config = dict(
    intermediate_size=640,
    qk_norm=True,
    attn_scale=0.151,
    parallel_block=True,
    learning_rate=0.00298,
    lr_mult_o=0.914,
    max_seq_len=256,
)
Each number is 200 + 20 x the weight over its row's rms, rounded and kept within 0 to 999. Layers, rows and columns count from 0. The size before them is the row's rms in percent of the matrix's.

# layer 3 MLP up, 640x160, rms 0.209, rows 347-390, columns 80-159
125,190,185,202,196,235,186,204,196,239,195,220,171,197,178,216,213,212,202,166,190,173,187,184,187,222,207,206,209,195,215,226,184,236,213,197,187,206,216,197,233,216,202,197,219,238,213,188,202,191,182,191,229,192,212,235,204,215,175,222,227,206,222,183,207,193,166,203,212,195,151,208,181,200,165,151,224,209,236,190,212
024,208,227,190,181,232,214,199,204,196,207,231,223,207,219,229,224,155,200,199,166,198,214,193,206,197,152,215,222,199,234,201,203,215,177,180,176,212,219,217,198,223,154,175,204,223,223,176,273,191,191,188,212,230,215,201,208,199,192,202,201,199,212,208,174,194,201,185,177,212,225,213,193,206,192,190,206,183,203,177,227
032,225,198,193,162,261,221,222,191,216,214,205,204,221,212,191,188,179,200,175,195,209,211,183,192,183,190,208,243,184,207,198,201,211,193,192,165,200,207,247,204,236,147,181,213,206,207,186,218,205,201,159,213,217,207,212,205,205,159,204,207,174,229,197,203,205,187,169,182,196,207,240,203,249,181,189,216,194,198,189,220
109,207,192,203,217,211,186,192,223,208,221,246,190,194,175,188,194,206,212,223,181,179,220,202,212,230,217,198,201,216,219,216,180,220,215,176,195,214,223,169,225,226,202,173,255,206,176,214,189,203,176,207,206,223,190,232,175,218,191,191,217,205,179,173,219,186,163,187,183,249,186,180,197,198,199,244,184,218,212,196,193
129,236,203,183,177,259,171,227,209,200,221,212,202,180,190,194,164,194,186,206,203,230,178,198,204,209,165,194,195,209,206,201,189,208,179,179,196,203,207,194,206,217,204,174,198,215,176,203,191,230,204,214,241,248,179,192,190,179,208,198,216,210,233,212,225,176,219,207,207,174,193,218,208,186,215,210,197,175,182,193,199
123,216,180,172,220,215,192,233,214,192,182,204,222,197,223,218,214,189,215,185,193,232,235,182,166,166,172,198,188,196,218,222,185,186,181,218,194,237,195,204,181,231,166,209,216,236,148,220,209,210,195,195,227,185,162,215,186,173,185,230,184,238,247,216,179,195,188,197,210,217,186,163,195,200,223,163,213,204,189,201,198
107,208,203,197,158,257,211,188,175,190,215,219,215,197,224,217,232,162,191,196,170,206,224,199,152,227,200,218,199,222,179,188,219,218,225,220,149,201,234,219,161,206,201,216,189,198,188,198,229,224,210,184,198,239,187,231,226,150,215,211,164,233,209,231,187,206,167,166,212,188,177,184,205,213,214,205,184,183,201,205,208
120,207,197,168,181,239,204,219,204,217,226,209,186,187,200,180,183,187,204,165,192,227,205,208,176,175,153,181,187,181,221,200,198,212,201,194,210,204,184,214,203,184,194,204,226,249,209,201,202,187,214,194,199,200,174,233,181,185,199,187,203,186,219,228,166,167,204,187,200,195,184,239,188,218,191,208,205,192,200,196,210
112,223,215,190,207,214,222,211,206,186,207,184,247,180,219,216,234,203,185,159,214,199,174,209,203,177,192,182,205,176,225,236,206,225,209,147,192,183,211,249,189,211,184,201,227,199,197,183,214,199,202,187,210,197,210,171,201,191,179,263,177,163,208,183,190,193,198,171,233,226,191,181,197,215,201,207,207,220,213,183,205
129,214,209,174,167,231,204,196,200,249,221,232,207,188,205,173,218,152,231,222,155,237,201,183,213,207,231,211,192,220,211,174,188,214,143,154,172,194,193,229,192,210,204,203,208,180,167,195,214,219,222,214,220,232,201,231,240,189,200,213,195,225,185,209,195,212,204,197,178,205,175,203,219,194,212,183,193,202,196,191,199
034,213,175,184,202,207,214,201,197,201,236,208,203,216,213,216,205,190,204,200,182,221,192,191,174,199,200,212,235,198,229,207,187,251,183,154,152,230,237,196,216,206,171,173,244,208,201,195,221,201,249,183,204,236,193,251,209,203,169,209,201,184,229,196,199,215,188,185,142,218,190,209,203,221,190,174,222,184,219,195,201
111,231,211,159,202,220,200,212,230,192,234,223,170,201,208,179,185,198,219,210,185,211,225,194,189,203,204,199,213,211,201,177,195,210,179,190,180,200,196,185,224,207,194,175,247,227,143,195,223,215,184,248,224,227,220,244,191,200,201,217,218,206,173,202,191,228,213,224,189,187,199,192,213,197,176,185,206,201,197,185,183
124,213,193,206,177,231,213,168,185,202,220,202,204,185,210,191,199,221,204,201,194,205,166,190,163,179,169,225,199,203,200,215,155,207,210,199,186,186,236,260,182,220,204,198,216,199,169,199,208,200,198,156,227,250,211,194,174,197,177,239,186,201,172,230,218,178,194,193,205,206,193,219,248,221,202,197,183,217,203,188,209
025,238,226,167,197,211,218,204,203,214,201,218,214,220,184,190,213,173,199,176,197,224,205,197,153,192,199,191,229,194,219,228,204,220,195,167,158,218,197,208,235,242,177,206,214,236,216,164,252,219,202,178,257,196,200,212,221,198,172,232,150,195,217,229,192,210,200,168,184,211,205,206,198,202,180,194,174,194,219,187,218
019,205,194,177,191,237,200,202,185,204,189,215,200,209,195,179,197,173,198,165,193,198,197,190,182,167,203,202,218,229,216,213,170,194,202,144,155,241,207,212,215,207,181,201,227,186,180,204,193,243,222,214,240,241,182,202,206,194,153,221,195,201,217,197,189,210,208,188,177,208,210,210,167,239,197,193,205,198,216,212,223
117,220,200,191,174,246,178,209,226,194,203,243,196,182,184,198,216,192,212,199,152,191,182,182,201,201,216,211,270,184,209,194,214,190,180,163,177,187,204,185,215,185,200,196,196,197,194,196,196,199,201,184,188,245,251,211,177,166,201,197,224,215,213,177,190,211,156,191,186,190,193,213,221,189,191,218,218,188,207,152,186
026,222,209,230,191,199,197,201,198,216,207,223,208,219,197,184,207,202,221,187,176,208,219,196,146,199,204,205,229,208,207,206,201,213,189,166,180,214,249,225,231,190,152,177,210,240,187,184,214,199,214,175,208,210,197,196,202,201,184,222,209,186,218,203,205,201,188,181,201,223,199,225,205,219,167,213,205,200,202,196,210
118,208,239,179,221,205,202,221,247,183,189,206,183,173,216,194,196,145,190,201,218,215,208,201,212,200,162,207,174,178,218,220,210,190,179,186,209,202,222,192,193,210,194,183,209,234,197,194,214,198,227,197,205,192,210,199,201,188,192,179,213,195,238,216,200,215,210,212,218,207,182,235,210,221,194,214,218,219,190,194,201
105,209,198,198,198,196,212,189,193,211,189,188,219,172,168,208,161,165,180,208,209,169,219,178,174,170,191,189,185,182,193,205,233,203,226,193,190,191,188,169,192,245,123,195,188,214,203,167,196,165,172,171,202,193,188,208,228,214,178,197,197,170,198,186,200,222,178,194,208,214,217,201,170,240,152,207,203,217,187,212,187
021,211,213,183,195,205,201,196,193,200,211,229,210,230,209,198,207,234,194,193,202,216,209,198,184,190,184,222,224,218,228,186,193,197,193,125,177,242,192,205,224,215,181,154,247,206,197,192,236,226,235,175,205,226,200,216,215,189,169,173,210,206,206,178,207,203,205,180,173,208,186,215,195,213,180,193,189,219,240,172,202
034,221,192,187,180,215,241,195,196,222,195,224,186,211,210,184,212,159,193,193,192,198,202,190,180,192,181,211,246,212,205,202,208,199,195,192,162,200,234,262,211,202,139,163,228,232,204,182,232,205,212,179,216,194,183,222,200,202,184,223,219,198,241,186,211,228,168,178,197,206,199,208,200,196,170,193,223,201,233,180,230
113,188,216,214,193,222,197,203,190,233,182,211,179,200,231,189,222,187,201,175,218,216,219,223,174,203,170,218,215,209,181,194,193,208,192,143,197,221,192,235,181,215,185,195,193,219,222,177,204,212,176,156,184,197,207,220,194,199,202,214,218,208,236,185,214,216,199,192,178,192,231,244,215,186,155,222,180,207,189,232,200
121,210,200,207,203,186,188,202,189,213,198,236,190,231,201,186,213,173,225,174,210,178,207,175,139,215,204,226,213,185,212,216,198,213,210,175,180,192,226,196,207,187,171,192,249,217,218,149,220,174,208,166,207,196,254,203,208,189,195,216,215,172,200,200,201,223,170,211,216,195,202,211,161,185,200,181,231,185,226,197,211
110,226,188,189,202,222,207,194,180,204,227,242,202,196,194,158,169,206,227,187,165,204,200,207,197,214,194,170,217,231,227,185,207,195,191,198,194,222,188,197,206,200,202,207,216,181,179,206,193,188,219,218,228,237,195,190,235,186,191,232,160,223,202,181,190,183,169,194,202,199,228,192,215,225,138,211,197,197,223,225,225
019,223,205,199,193,195,221,211,217,203,208,223,196,212,193,220,174,224,176,175,206,232,196,191,174,155,202,210,210,193,191,220,185,226,204,164,168,218,207,198,191,220,168,179,231,210,211,208,218,221,204,168,213,227,212,213,200,172,183,194,217,208,210,200,208,215,194,192,227,210,204,214,208,202,186,198,217,201,211,212,231
119,227,239,177,161,230,186,195,213,196,208,193,190,171,208,204,180,180,221,205,195,192,192,190,200,196,198,209,198,204,220,202,179,205,192,205,174,193,202,186,238,194,187,175,202,186,195,196,259,175,214,189,191,257,213,216,214,204,182,204,203,194,200,199,191,190,163,229,162,180,192,171,190,217,145,186,183,213,249,178,198
104,240,192,193,149,180,199,214,174,176,187,217,171,202,174,193,204,203,184,194,196,202,194,192,174,179,201,213,229,195,202,174,157,195,199,190,186,199,206,184,181,209,202,207,193,186,204,147,198,191,214,190,172,248,227,198,216,160,195,210,212,165,199,200,207,203,197,203,161,202,218,207,209,217,199,197,223,209,168,206,216
131,182,188,168,230,246,221,205,218,219,203,206,210,221,264,212,222,229,209,182,190,232,214,214,175,204,162,208,190,192,195,186,163,226,201,187,205,228,191,205,205,210,182,185,222,245,211,194,201,197,212,163,177,195,217,182,232,226,182,197,210,221,233,192,174,186,200,174,203,208,209,251,204,206,163,215,188,193,193,173,212
117,190,229,186,198,184,194,217,200,207,184,194,235,196,233,182,199,184,228,195,211,195,168,211,197,174,200,161,191,200,193,213,230,211,178,190,195,220,209,217,184,222,165,194,183,206,194,163,215,222,208,163,194,185,169,204,223,213,183,214,204,161,177,229,201,214,223,184,214,208,205,201,206,212,183,197,206,189,189,230,204
110,224,241,173,189,220,189,241,160,187,189,228,209,194,228,178,184,133,227,194,201,237,212,199,182,212,166,198,217,210,184,234,200,214,159,218,173,223,201,194,222,198,187,193,213,215,175,190,191,180,188,204,216,220,220,177,225,196,178,201,186,215,192,195,182,189,175,237,195,192,240,189,193,208,187,200,226,204,201,189,190
024,237,206,217,193,236,209,190,193,218,233,224,225,209,219,175,178,176,207,197,202,219,200,211,175,199,166,219,220,188,214,192,193,213,193,198,188,204,226,228,220,224,177,166,207,209,190,184,214,190,229,169,268,208,194,204,207,200,167,203,212,195,200,211,200,191,207,189,192,208,232,234,186,225,199,201,198,197,222,176,194
105,194,204,213,200,231,202,198,215,216,213,203,199,225,194,203,182,191,228,218,208,245,214,207,178,186,176,191,228,208,224,190,182,207,189,189,197,188,183,194,215,193,150,208,225,223,195,205,231,181,230,200,230,219,184,225,220,213,180,215,185,201,228,235,174,209,236,186,212,184,193,179,193,211,180,197,233,195,170,220,218
122,203,185,188,216,223,231,198,192,198,224,207,210,211,195,218,197,196,201,165,201,180,170,182,184,202,208,177,218,208,194,172,177,203,198,191,149,203,216,204,228,201,181,211,190,187,193,176,184,229,200,155,200,183,213,194,193,212,204,173,191,206,203,186,233,227,205,210,185,219,209,210,212,194,185,211,163,222,174,179,162
110,221,177,217,190,206,198,238,215,180,211,217,225,192,181,189,181,180,206,176,198,217,179,214,211,186,202,219,229,175,176,205,202,221,174,168,203,204,189,176,191,212,196,211,217,209,187,177,229,172,218,196,206,203,237,192,224,204,207,189,231,215,208,201,198,165,198,193,213,187,185,237,216,207,190,167,213,217,242,211,242
037,243,230,208,178,229,210,178,201,243,208,221,216,206,220,190,204,182,217,191,181,215,209,204,174,183,200,209,236,199,206,206,228,241,196,180,153,208,215,230,210,214,165,198,208,243,174,202,216,196,216,200,210,217,195,238,195,180,187,215,222,206,237,205,215,207,195,188,191,205,211,198,201,215,194,199,202,178,222,199,186
119,229,206,185,196,223,174,194,231,210,231,230,176,181,242,174,208,175,173,206,169,227,190,201,193,207,166,223,201,243,196,225,182,205,219,181,189,235,193,198,219,242,195,204,234,198,168,210,201,211,195,189,205,228,200,242,213,188,207,220,186,218,194,190,183,200,161,201,191,177,174,210,206,189,196,202,212,196,253,197,246
128,213,203,185,172,210,184,209,231,222,224,215,186,204,187,211,222,174,186,187,192,225,175,227,200,228,178,200,179,196,210,186,176,190,172,190,194,210,212,194,203,202,189,145,213,192,203,198,251,206,225,221,191,219,172,204,200,180,199,179,218,220,184,173,228,177,200,179,177,177,232,222,243,199,171,244,191,243,203,221,197
111,248,206,191,200,213,215,200,195,212,224,221,211,213,230,170,202,194,238,153,193,173,187,215,189,214,225,202,223,188,195,186,209,202,208,194,195,220,178,194,183,191,134,216,220,207,170,180,223,191,183,204,215,187,189,181,210,230,213,207,176,189,220,217,180,192,204,181,207,240,205,187,211,246,210,185,230,176,220,197,220
110,181,187,198,203,243,182,208,208,203,206,235,158,200,209,167,190,201,187,172,198,223,218,197,169,194,182,230,204,171,180,208,194,222,222,163,197,191,187,209,226,225,192,214,243,236,182,193,188,200,178,213,212,181,196,207,228,233,188,211,221,199,238,204,225,189,202,181,190,194,203,229,190,169,190,220,233,190,179,182,206
123,234,173,188,208,191,189,222,211,199,218,218,194,208,249,222,213,202,182,175,184,236,209,208,200,202,165,228,193,206,195,209,197,237,194,145,195,218,216,190,201,213,201,204,205,234,231,199,195,219,219,220,191,182,217,185,210,178,204,202,233,222,202,195,225,174,190,155,196,185,201,205,212,189,209,200,219,219,209,202,244
118,203,191,214,201,211,171,198,178,228,186,247,203,223,193,196,206,207,201,189,192,218,197,203,177,177,203,230,226,201,216,191,172,191,182,155,188,190,202,206,217,203,195,197,242,191,214,218,241,185,203,247,210,232,194,203,182,191,208,174,217,179,213,204,235,188,193,172,206,210,193,195,229,218,206,189,236,187,254,193,235
112,227,153,215,167,205,218,226,184,185,214,235,250,201,191,197,226,188,216,191,194,192,191,164,174,213,198,204,205,210,212,168,169,200,204,201,202,233,210,208,197,207,185,223,193,203,225,178,212,234,183,202,202,228,239,196,207,187,198,199,207,191,213,216,219,191,142,207,223,221,211,223,223,199,204,191,215,193,244,236,212
120,215,202,195,222,208,177,232,243,207,176,215,166,192,187,201,168,206,219,197,201,222,222,189,162,214,176,187,191,191,262,220,210,205,184,167,197,187,224,186,196,203,215,158,215,246,209,171,233,174,201,196,221,193,236,192,203,212,169,177,221,164,226,201,189,203,221,201,188,203,210,230,229,193,193,198,227,212,210,202,257
127,191,191,180,179,231,206,211,183,208,238,198,168,175,183,176,185,169,198,184,199,193,170,208,200,224,209,192,216,226,222,195,230,184,192,169,176,194,209,219,199,189,178,196,226,184,176,183,224,185,198,209,215,210,196,232,211,191,203,222,174,211,195,178,219,192,174,210,193,205,242,193,204,203,171,211,208,212,247,184,223
# layer 3 MLP down (transposed), 640x160, rms 0.198, rows 347-390, columns 80-159
126,169,210,228,191,184,202,200,207,184,164,217,192,186,193,223,222,207,217,210,213,195,228,217,196,205,235,218,159,207,207,202,176,201,174,200,245,229,182,189,180,181,219,202,195,188,210,205,196,231,212,199,182,198,215,174,175,199,179,202,223,212,187,141,200,226,181,238,217,217,184,194,169,175,208,194,178,160,191,205,209
022,201,203,205,172,204,189,206,192,183,191,193,181,195,214,212,166,255,166,242,219,195,198,174,202,245,182,177,195,210,190,204,187,169,240,217,213,205,208,194,190,201,237,192,197,182,193,193,176,192,208,214,199,178,210,168,172,198,222,194,204,198,196,203,158,217,164,216,200,201,188,207,238,194,227,195,192,214,192,221,191
027,232,201,228,200,206,161,209,198,188,195,222,177,179,242,189,183,214,182,219,206,189,178,192,240,245,218,181,192,187,208,194,216,208,196,204,190,229,187,217,213,187,207,231,206,195,215,204,200,151,218,205,188,198,254,183,205,201,187,194,199,165,191,183,212,223,204,209,234,213,229,201,208,200,215,209,201,166,179,230,194
113,192,201,207,194,174,202,206,191,196,202,173,174,202,203,182,226,182,199,214,219,212,238,201,183,198,185,229,187,198,211,200,159,162,195,178,228,157,187,190,177,194,190,209,192,210,207,214,214,219,193,163,187,168,205,187,208,209,229,195,178,193,175,193,203,202,196,192,179,227,177,260,168,208,224,195,173,191,202,211,205
124,214,204,201,201,214,207,230,203,225,195,179,205,189,197,238,220,176,211,203,223,190,224,177,216,221,219,184,187,142,184,156,206,175,163,218,188,216,193,200,237,220,210,175,205,202,199,203,222,198,183,199,198,213,199,173,192,179,212,239,200,205,145,195,187,228,216,188,190,195,201,210,208,191,200,201,176,201,208,237,158
122,168,219,207,175,197,189,199,215,208,198,187,193,199,175,239,225,146,222,198,187,203,194,175,191,197,216,201,228,208,214,193,216,208,205,192,207,173,197,186,211,207,207,215,198,192,226,194,221,216,203,196,186,228,189,151,197,195,221,192,202,198,246,177,236,191,217,190,174,208,211,203,189,192,198,211,150,210,189,199,209
109,186,223,267,224,194,199,180,182,158,182,197,181,176,217,215,210,233,197,209,208,209,217,207,192,223,231,182,189,193,195,192,205,225,200,193,229,205,191,202,203,175,214,210,226,249,201,186,201,208,199,204,173,144,176,198,187,213,194,214,216,242,204,190,159,163,213,225,215,197,203,176,217,189,223,239,178,190,196,156,169
121,191,169,207,206,213,220,177,173,202,201,209,195,149,186,203,195,229,210,187,171,202,211,213,214,181,162,178,190,227,185,191,177,199,204,155,164,190,230,209,208,177,186,193,185,211,199,170,210,190,210,186,195,223,196,200,205,217,183,221,192,224,194,186,202,231,188,174,227,236,212,165,193,221,210,208,217,185,211,192,210
115,188,223,225,169,213,191,221,194,174,212,219,187,247,213,177,188,211,206,183,155,216,226,206,197,229,197,224,246,199,178,201,194,180,201,184,241,199,182,181,186,187,212,219,177,195,218,171,175,150,157,192,232,210,201,199,199,201,187,197,184,160,245,223,223,198,222,228,204,180,208,192,214,179,217,183,244,192,222,224,226
122,199,208,200,201,199,165,185,205,159,218,197,202,202,186,189,203,227,203,234,174,233,208,210,181,174,202,190,230,230,218,218,189,208,179,229,216,199,173,192,161,137,180,182,215,254,205,206,202,190,195,216,198,189,198,197,167,196,196,170,192,185,187,221,189,193,202,199,176,191,239,175,196,209,185,217,205,206,197,237,208
033,186,203,197,199,184,210,215,193,180,183,188,196,190,200,200,196,194,212,194,172,159,196,188,200,221,194,195,192,219,190,178,204,221,201,214,182,183,205,197,217,68,208,193,187,186,211,196,185,215,205,194,188,196,176,164,204,186,209,212,204,141,215,203,203,194,214,184,207,194,194,185,200,197,200,215,196,197,180,181,180
114,182,230,178,228,174,205,208,208,188,202,191,199,210,171,213,240,204,220,171,263,201,230,232,200,178,170,216,209,178,199,228,193,220,178,185,230,214,209,210,200,157,174,180,220,234,198,208,217,198,172,176,210,178,177,201,190,191,198,214,209,204,179,188,183,178,214,184,207,185,224,189,199,207,194,175,229,212,246,209,192
122,219,217,203,186,182,194,185,219,174,208,190,215,205,242,153,181,190,189,229,168,203,183,192,205,209,180,219,191,204,193,180,196,221,191,213,168,220,222,199,182,222,230,183,171,208,199,218,193,219,226,194,217,178,200,173,179,202,170,186,217,205,185,202,130,216,211,211,159,191,214,187,193,160,229,186,211,174,214,210,201
025,204,199,200,227,218,174,197,192,205,183,250,194,199,187,220,225,204,193,203,188,190,196,202,255,203,213,195,206,185,207,165,202,169,230,206,212,185,203,176,182,195,202,224,192,203,198,218,190,158,189,201,186,200,198,236,171,194,209,232,218,176,210,207,200,196,195,189,197,208,174,172,198,194,203,214,187,240,205,220,192
016,191,197,202,203,198,208,224,243,198,198,214,193,187,239,186,166,154,211,200,200,170,166,192,203,195,194,191,208,238,200,236,219,175,207,197,201,163,193,181,228,175,234,205,208,182,200,178,196,216,202,195,187,235,202,161,219,212,234,208,186,196,195,186,156,235,195,180,207,223,203,194,242,216,202,211,184,198,191,207,233
118,163,196,229,180,176,230,214,195,216,231,192,197,198,201,224,205,150,225,211,186,172,194,225,205,216,197,230,190,193,199,163,213,222,201,237,224,206,183,211,199,205,167,186,175,186,194,220,194,210,181,202,180,145,188,205,182,165,211,216,167,214,195,240,205,185,159,183,176,220,211,187,201,199,191,233,185,182,184,186,201
028,179,220,200,228,213,161,212,175,190,206,200,212,213,190,191,225,177,208,204,203,230,148,174,168,229,181,195,190,190,179,226,171,216,220,185,187,210,195,225,219,225,185,177,194,185,198,187,188,202,175,250,174,191,191,224,170,224,178,209,227,209,191,215,198,200,193,139,218,212,196,200,222,196,208,173,210,233,194,186,194
112,188,192,211,202,172,205,186,205,199,227,197,224,196,193,187,207,189,189,191,189,213,213,211,219,192,259,172,214,224,166,154,199,213,217,213,212,191,186,190,215,178,188,198,198,148,201,219,181,198,207,189,255,199,207,219,169,202,195,217,179,183,208,230,187,228,163,196,179,176,235,188,192,190,199,222,186,203,187,209,176
110,160,205,200,229,225,201,198,150,178,196,170,190,162,190,201,215,196,195,239,189,222,167,200,199,210,212,172,202,195,211,227,219,227,187,217,213,197,198,213,199,213,206,237,196,172,227,241,203,188,221,176,203,216,192,210,206,207,188,231,173,147,228,216,212,199,226,192,247,187,168,186,198,218,216,209,207,184,195,217,195
016,247,218,235,209,141,195,195,216,170,196,214,196,205,168,198,177,168,186,211,208,191,199,168,202,203,216,195,206,206,176,203,192,183,180,213,196,197,189,189,203,190,186,208,162,205,209,205,205,172,194,213,220,199,230,206,191,200,185,196,195,239,183,174,192,189,186,276,199,203,187,175,200,194,188,193,189,191,148,205,193
028,185,183,193,156,221,197,197,234,201,222,203,177,183,204,170,201,222,204,195,212,213,217,179,161,207,226,240,245,196,159,203,202,205,208,208,212,215,207,195,182,175,171,214,190,188,178,173,187,210,194,195,197,202,207,206,186,188,224,194,181,190,181,230,207,202,210,218,187,204,191,230,190,187,196,198,228,190,169,184,208
112,205,195,220,209,200,201,172,206,220,175,194,206,210,161,177,199,188,185,206,213,177,224,158,221,187,215,203,209,186,195,174,204,188,180,185,215,208,188,205,191,199,188,169,224,179,170,174,186,206,200,230,192,185,231,233,204,189,192,191,185,229,187,203,168,194,197,189,208,207,210,161,173,223,243,187,202,196,182,193,182
117,224,240,239,192,212,168,234,223,175,146,219,213,215,196,239,186,230,222,181,182,163,201,188,198,191,187,197,190,216,192,206,193,192,197,221,218,189,185,188,208,196,213,228,197,204,193,244,211,202,212,218,213,202,173,201,166,184,184,180,229,223,216,213,183,167,223,194,196,188,205,207,177,200,212,220,179,205,183,220,197
113,199,165,200,243,185,198,204,172,172,189,183,220,207,217,197,175,214,207,195,219,193,175,213,190,178,202,199,192,177,216,196,193,205,258,152,215,213,187,164,197,185,217,194,241,211,221,210,177,234,208,215,183,180,193,224,237,178,203,178,203,196,161,231,178,210,221,207,204,216,192,211,210,240,194,196,204,213,205,173,173
014,190,206,181,213,184,186,178,181,246,177,202,185,182,219,210,195,182,215,203,181,205,195,219,186,206,191,171,171,212,190,215,216,209,206,189,212,186,185,202,192,216,229,200,198,243,233,173,188,202,191,194,204,194,184,209,211,224,223,212,204,156,198,173,225,204,197,201,184,201,207,198,152,193,245,230,253,190,212,202,209
115,202,189,214,155,218,190,216,194,216,196,189,196,200,212,178,196,205,187,217,179,194,233,191,185,227,172,223,186,209,202,206,221,209,235,168,216,237,182,166,213,178,190,214,195,187,173,195,183,210,187,230,193,230,214,215,187,221,190,199,200,154,229,198,222,151,205,173,181,235,187,185,205,194,247,204,188,198,183,197,206
102,163,164,202,194,195,183,165,213,207,204,182,210,224,199,211,216,203,212,216,178,189,217,194,179,203,201,203,196,213,212,195,220,177,203,207,206,229,178,242,207,202,226,205,186,223,210,219,203,216,218,196,181,186,214,187,178,201,227,217,189,214,190,192,175,219,190,181,193,218,200,215,187,165,231,219,247,207,194,204,191
130,219,157,179,198,227,179,217,166,187,209,192,198,168,184,216,186,187,174,186,177,187,218,167,223,172,179,148,194,213,180,196,216,161,164,229,183,169,215,182,181,189,183,188,222,200,201,185,228,201,212,192,188,211,202,211,193,217,191,204,221,231,184,216,223,236,190,200,212,170,202,194,174,219,208,202,194,185,194,197,201
121,238,234,190,232,137,181,186,209,177,172,202,177,228,192,217,220,218,200,195,165,155,199,176,193,203,192,203,232,197,208,209,195,198,186,203,170,165,192,209,223,188,188,225,191,215,186,185,220,177,209,222,224,172,227,212,176,198,177,190,237,230,182,188,213,200,205,199,168,188,183,211,226,161,187,220,189,173,209,215,222
114,194,188,182,194,200,220,198,233,181,177,220,210,213,174,191,199,212,180,212,228,180,219,185,220,215,183,208,194,182,208,183,196,224,217,183,195,173,222,209,180,228,220,208,194,174,186,206,223,181,174,184,186,184,205,190,196,179,179,210,165,189,146,220,166,182,204,189,219,195,196,230,199,216,199,214,197,201,180,239,182
023,183,165,194,202,231,212,200,194,194,214,194,205,184,202,215,181,217,169,172,195,176,215,216,210,188,211,177,203,203,189,197,204,197,206,205,194,208,226,142,166,196,220,246,180,206,191,191,179,173,170,209,187,199,210,212,232,190,207,192,190,215,205,161,206,220,234,196,230,207,183,184,179,195,202,202,208,222,173,235,188
106,206,190,212,201,219,233,218,247,207,214,179,220,215,196,221,180,201,193,185,222,191,178,197,160,218,192,186,202,192,186,187,197,212,246,232,195,185,181,223,197,155,205,220,180,208,256,196,174,199,211,240,184,201,213,224,229,195,176,195,201,213,218,187,162,215,197,215,195,174,229,170,231,209,214,198,194,244,178,179,167
123,208,202,170,209,187,208,173,182,217,193,228,211,219,192,214,212,202,200,210,172,209,194,192,239,236,181,179,214,210,186,173,194,188,225,199,170,237,226,204,213,181,143,227,184,206,208,185,153,208,150,186,223,225,210,242,241,190,218,189,188,202,200,232,215,160,205,214,164,204,160,189,204,185,248,236,215,216,217,205,219
117,199,203,218,223,183,181,163,232,183,207,172,198,218,197,208,215,215,203,179,231,202,200,204,201,213,233,234,222,226,209,220,225,221,179,208,182,186,184,191,175,221,176,208,141,216,164,164,214,196,231,226,166,198,188,221,199,213,218,194,211,185,165,189,189,192,174,149,233,196,198,186,170,192,198,186,204,183,191,213,191
036,189,197,184,189,199,196,194,192,167,199,231,175,172,223,200,187,224,191,223,196,183,163,173,224,205,190,177,214,202,185,233,182,174,230,243,193,219,230,168,221,210,221,216,198,151,189,211,148,191,193,192,215,187,227,182,207,186,232,206,182,161,170,210,181,212,193,189,214,185,192,197,208,181,221,197,198,204,207,237,188
118,212,244,168,180,209,228,182,192,215,182,188,220,189,167,199,189,179,213,167,215,197,220,171,217,181,191,187,178,180,183,199,172,241,206,201,221,219,186,213,173,209,217,209,237,169,177,186,186,206,218,180,189,196,192,211,199,226,206,215,175,196,187,197,221,176,155,190,170,212,177,211,208,210,216,172,178,210,215,169,223
121,208,208,208,224,175,200,223,221,152,205,215,221,197,184,193,225,217,169,234,177,238,214,191,192,184,188,201,207,204,173,210,206,203,264,204,190,225,198,208,174,177,171,205,192,205,203,180,192,228,227,196,215,209,199,198,200,201,224,211,241,197,163,231,205,196,201,175,194,225,180,181,209,187,223,196,193,150,182,205,184
114,197,204,213,215,222,242,172,197,227,196,195,198,179,177,234,178,201,224,221,195,216,205,174,203,210,198,222,217,211,199,218,163,207,221,224,200,193,202,208,207,141,199,209,179,143,238,200,189,234,182,193,222,186,203,162,253,203,225,183,230,200,231,257,207,198,203,184,178,192,174,172,186,205,200,200,192,173,195,168,211
109,225,203,254,188,192,190,207,163,182,180,192,182,197,171,218,207,235,212,196,174,237,205,193,178,164,213,183,212,202,177,196,199,214,200,167,202,207,175,216,194,204,207,223,181,203,218,202,209,178,201,214,190,236,223,212,220,201,185,188,278,235,199,202,186,215,205,200,185,160,210,207,201,164,190,219,225,202,172,184,174
120,193,218,200,203,181,153,154,211,194,227,192,187,191,175,229,178,172,245,216,218,150,188,184,233,241,218,182,202,190,206,206,185,216,208,204,189,163,210,179,185,218,226,197,213,214,219,176,239,223,187,176,183,137,174,216,206,196,217,191,191,207,184,188,209,218,183,178,196,191,202,205,223,209,203,159,215,217,201,197,197
111,198,193,192,224,217,201,161,200,185,240,219,212,160,218,186,189,224,237,174,236,223,173,206,194,204,213,192,184,218,195,222,198,207,214,185,206,218,190,213,202,198,221,196,232,160,194,203,178,233,164,215,196,211,191,227,212,189,256,222,167,192,169,222,189,211,154,216,197,200,188,209,198,200,230,206,195,241,214,194,199
115,194,212,225,192,178,193,178,217,193,224,210,186,204,209,200,192,227,139,205,198,211,230,232,217,201,200,226,204,155,213,219,199,182,173,211,190,232,184,166,192,199,162,201,227,202,204,164,194,160,199,207,191,177,209,221,192,248,203,210,189,211,180,173,218,202,191,174,187,192,214,204,189,226,178,185,201,205,205,144,183
119,187,240,208,212,183,190,194,158,185,187,181,234,220,225,211,173,233,255,200,206,189,209,169,226,216,193,189,198,183,193,189,175,169,208,199,185,215,217,215,206,194,201,209,228,206,185,225,211,201,220,195,220,158,185,212,182,202,186,208,174,178,209,193,164,205,192,178,252,173,216,184,207,215,216,189,207,194,225,182,173
116,182,231,218,179,203,208,213,185,197,188,174,217,231,224,194,168,201,194,230,202,181,225,212,191,196,174,165,199,175,200,173,186,199,225,197,215,255,215,174,196,222,216,184,190,196,214,171,199,183,157,202,213,189,179,185,180,198,207,190,220,198,189,225,198,186,188,218,209,199,202,211,216,182,198,174,185,198,229,232,164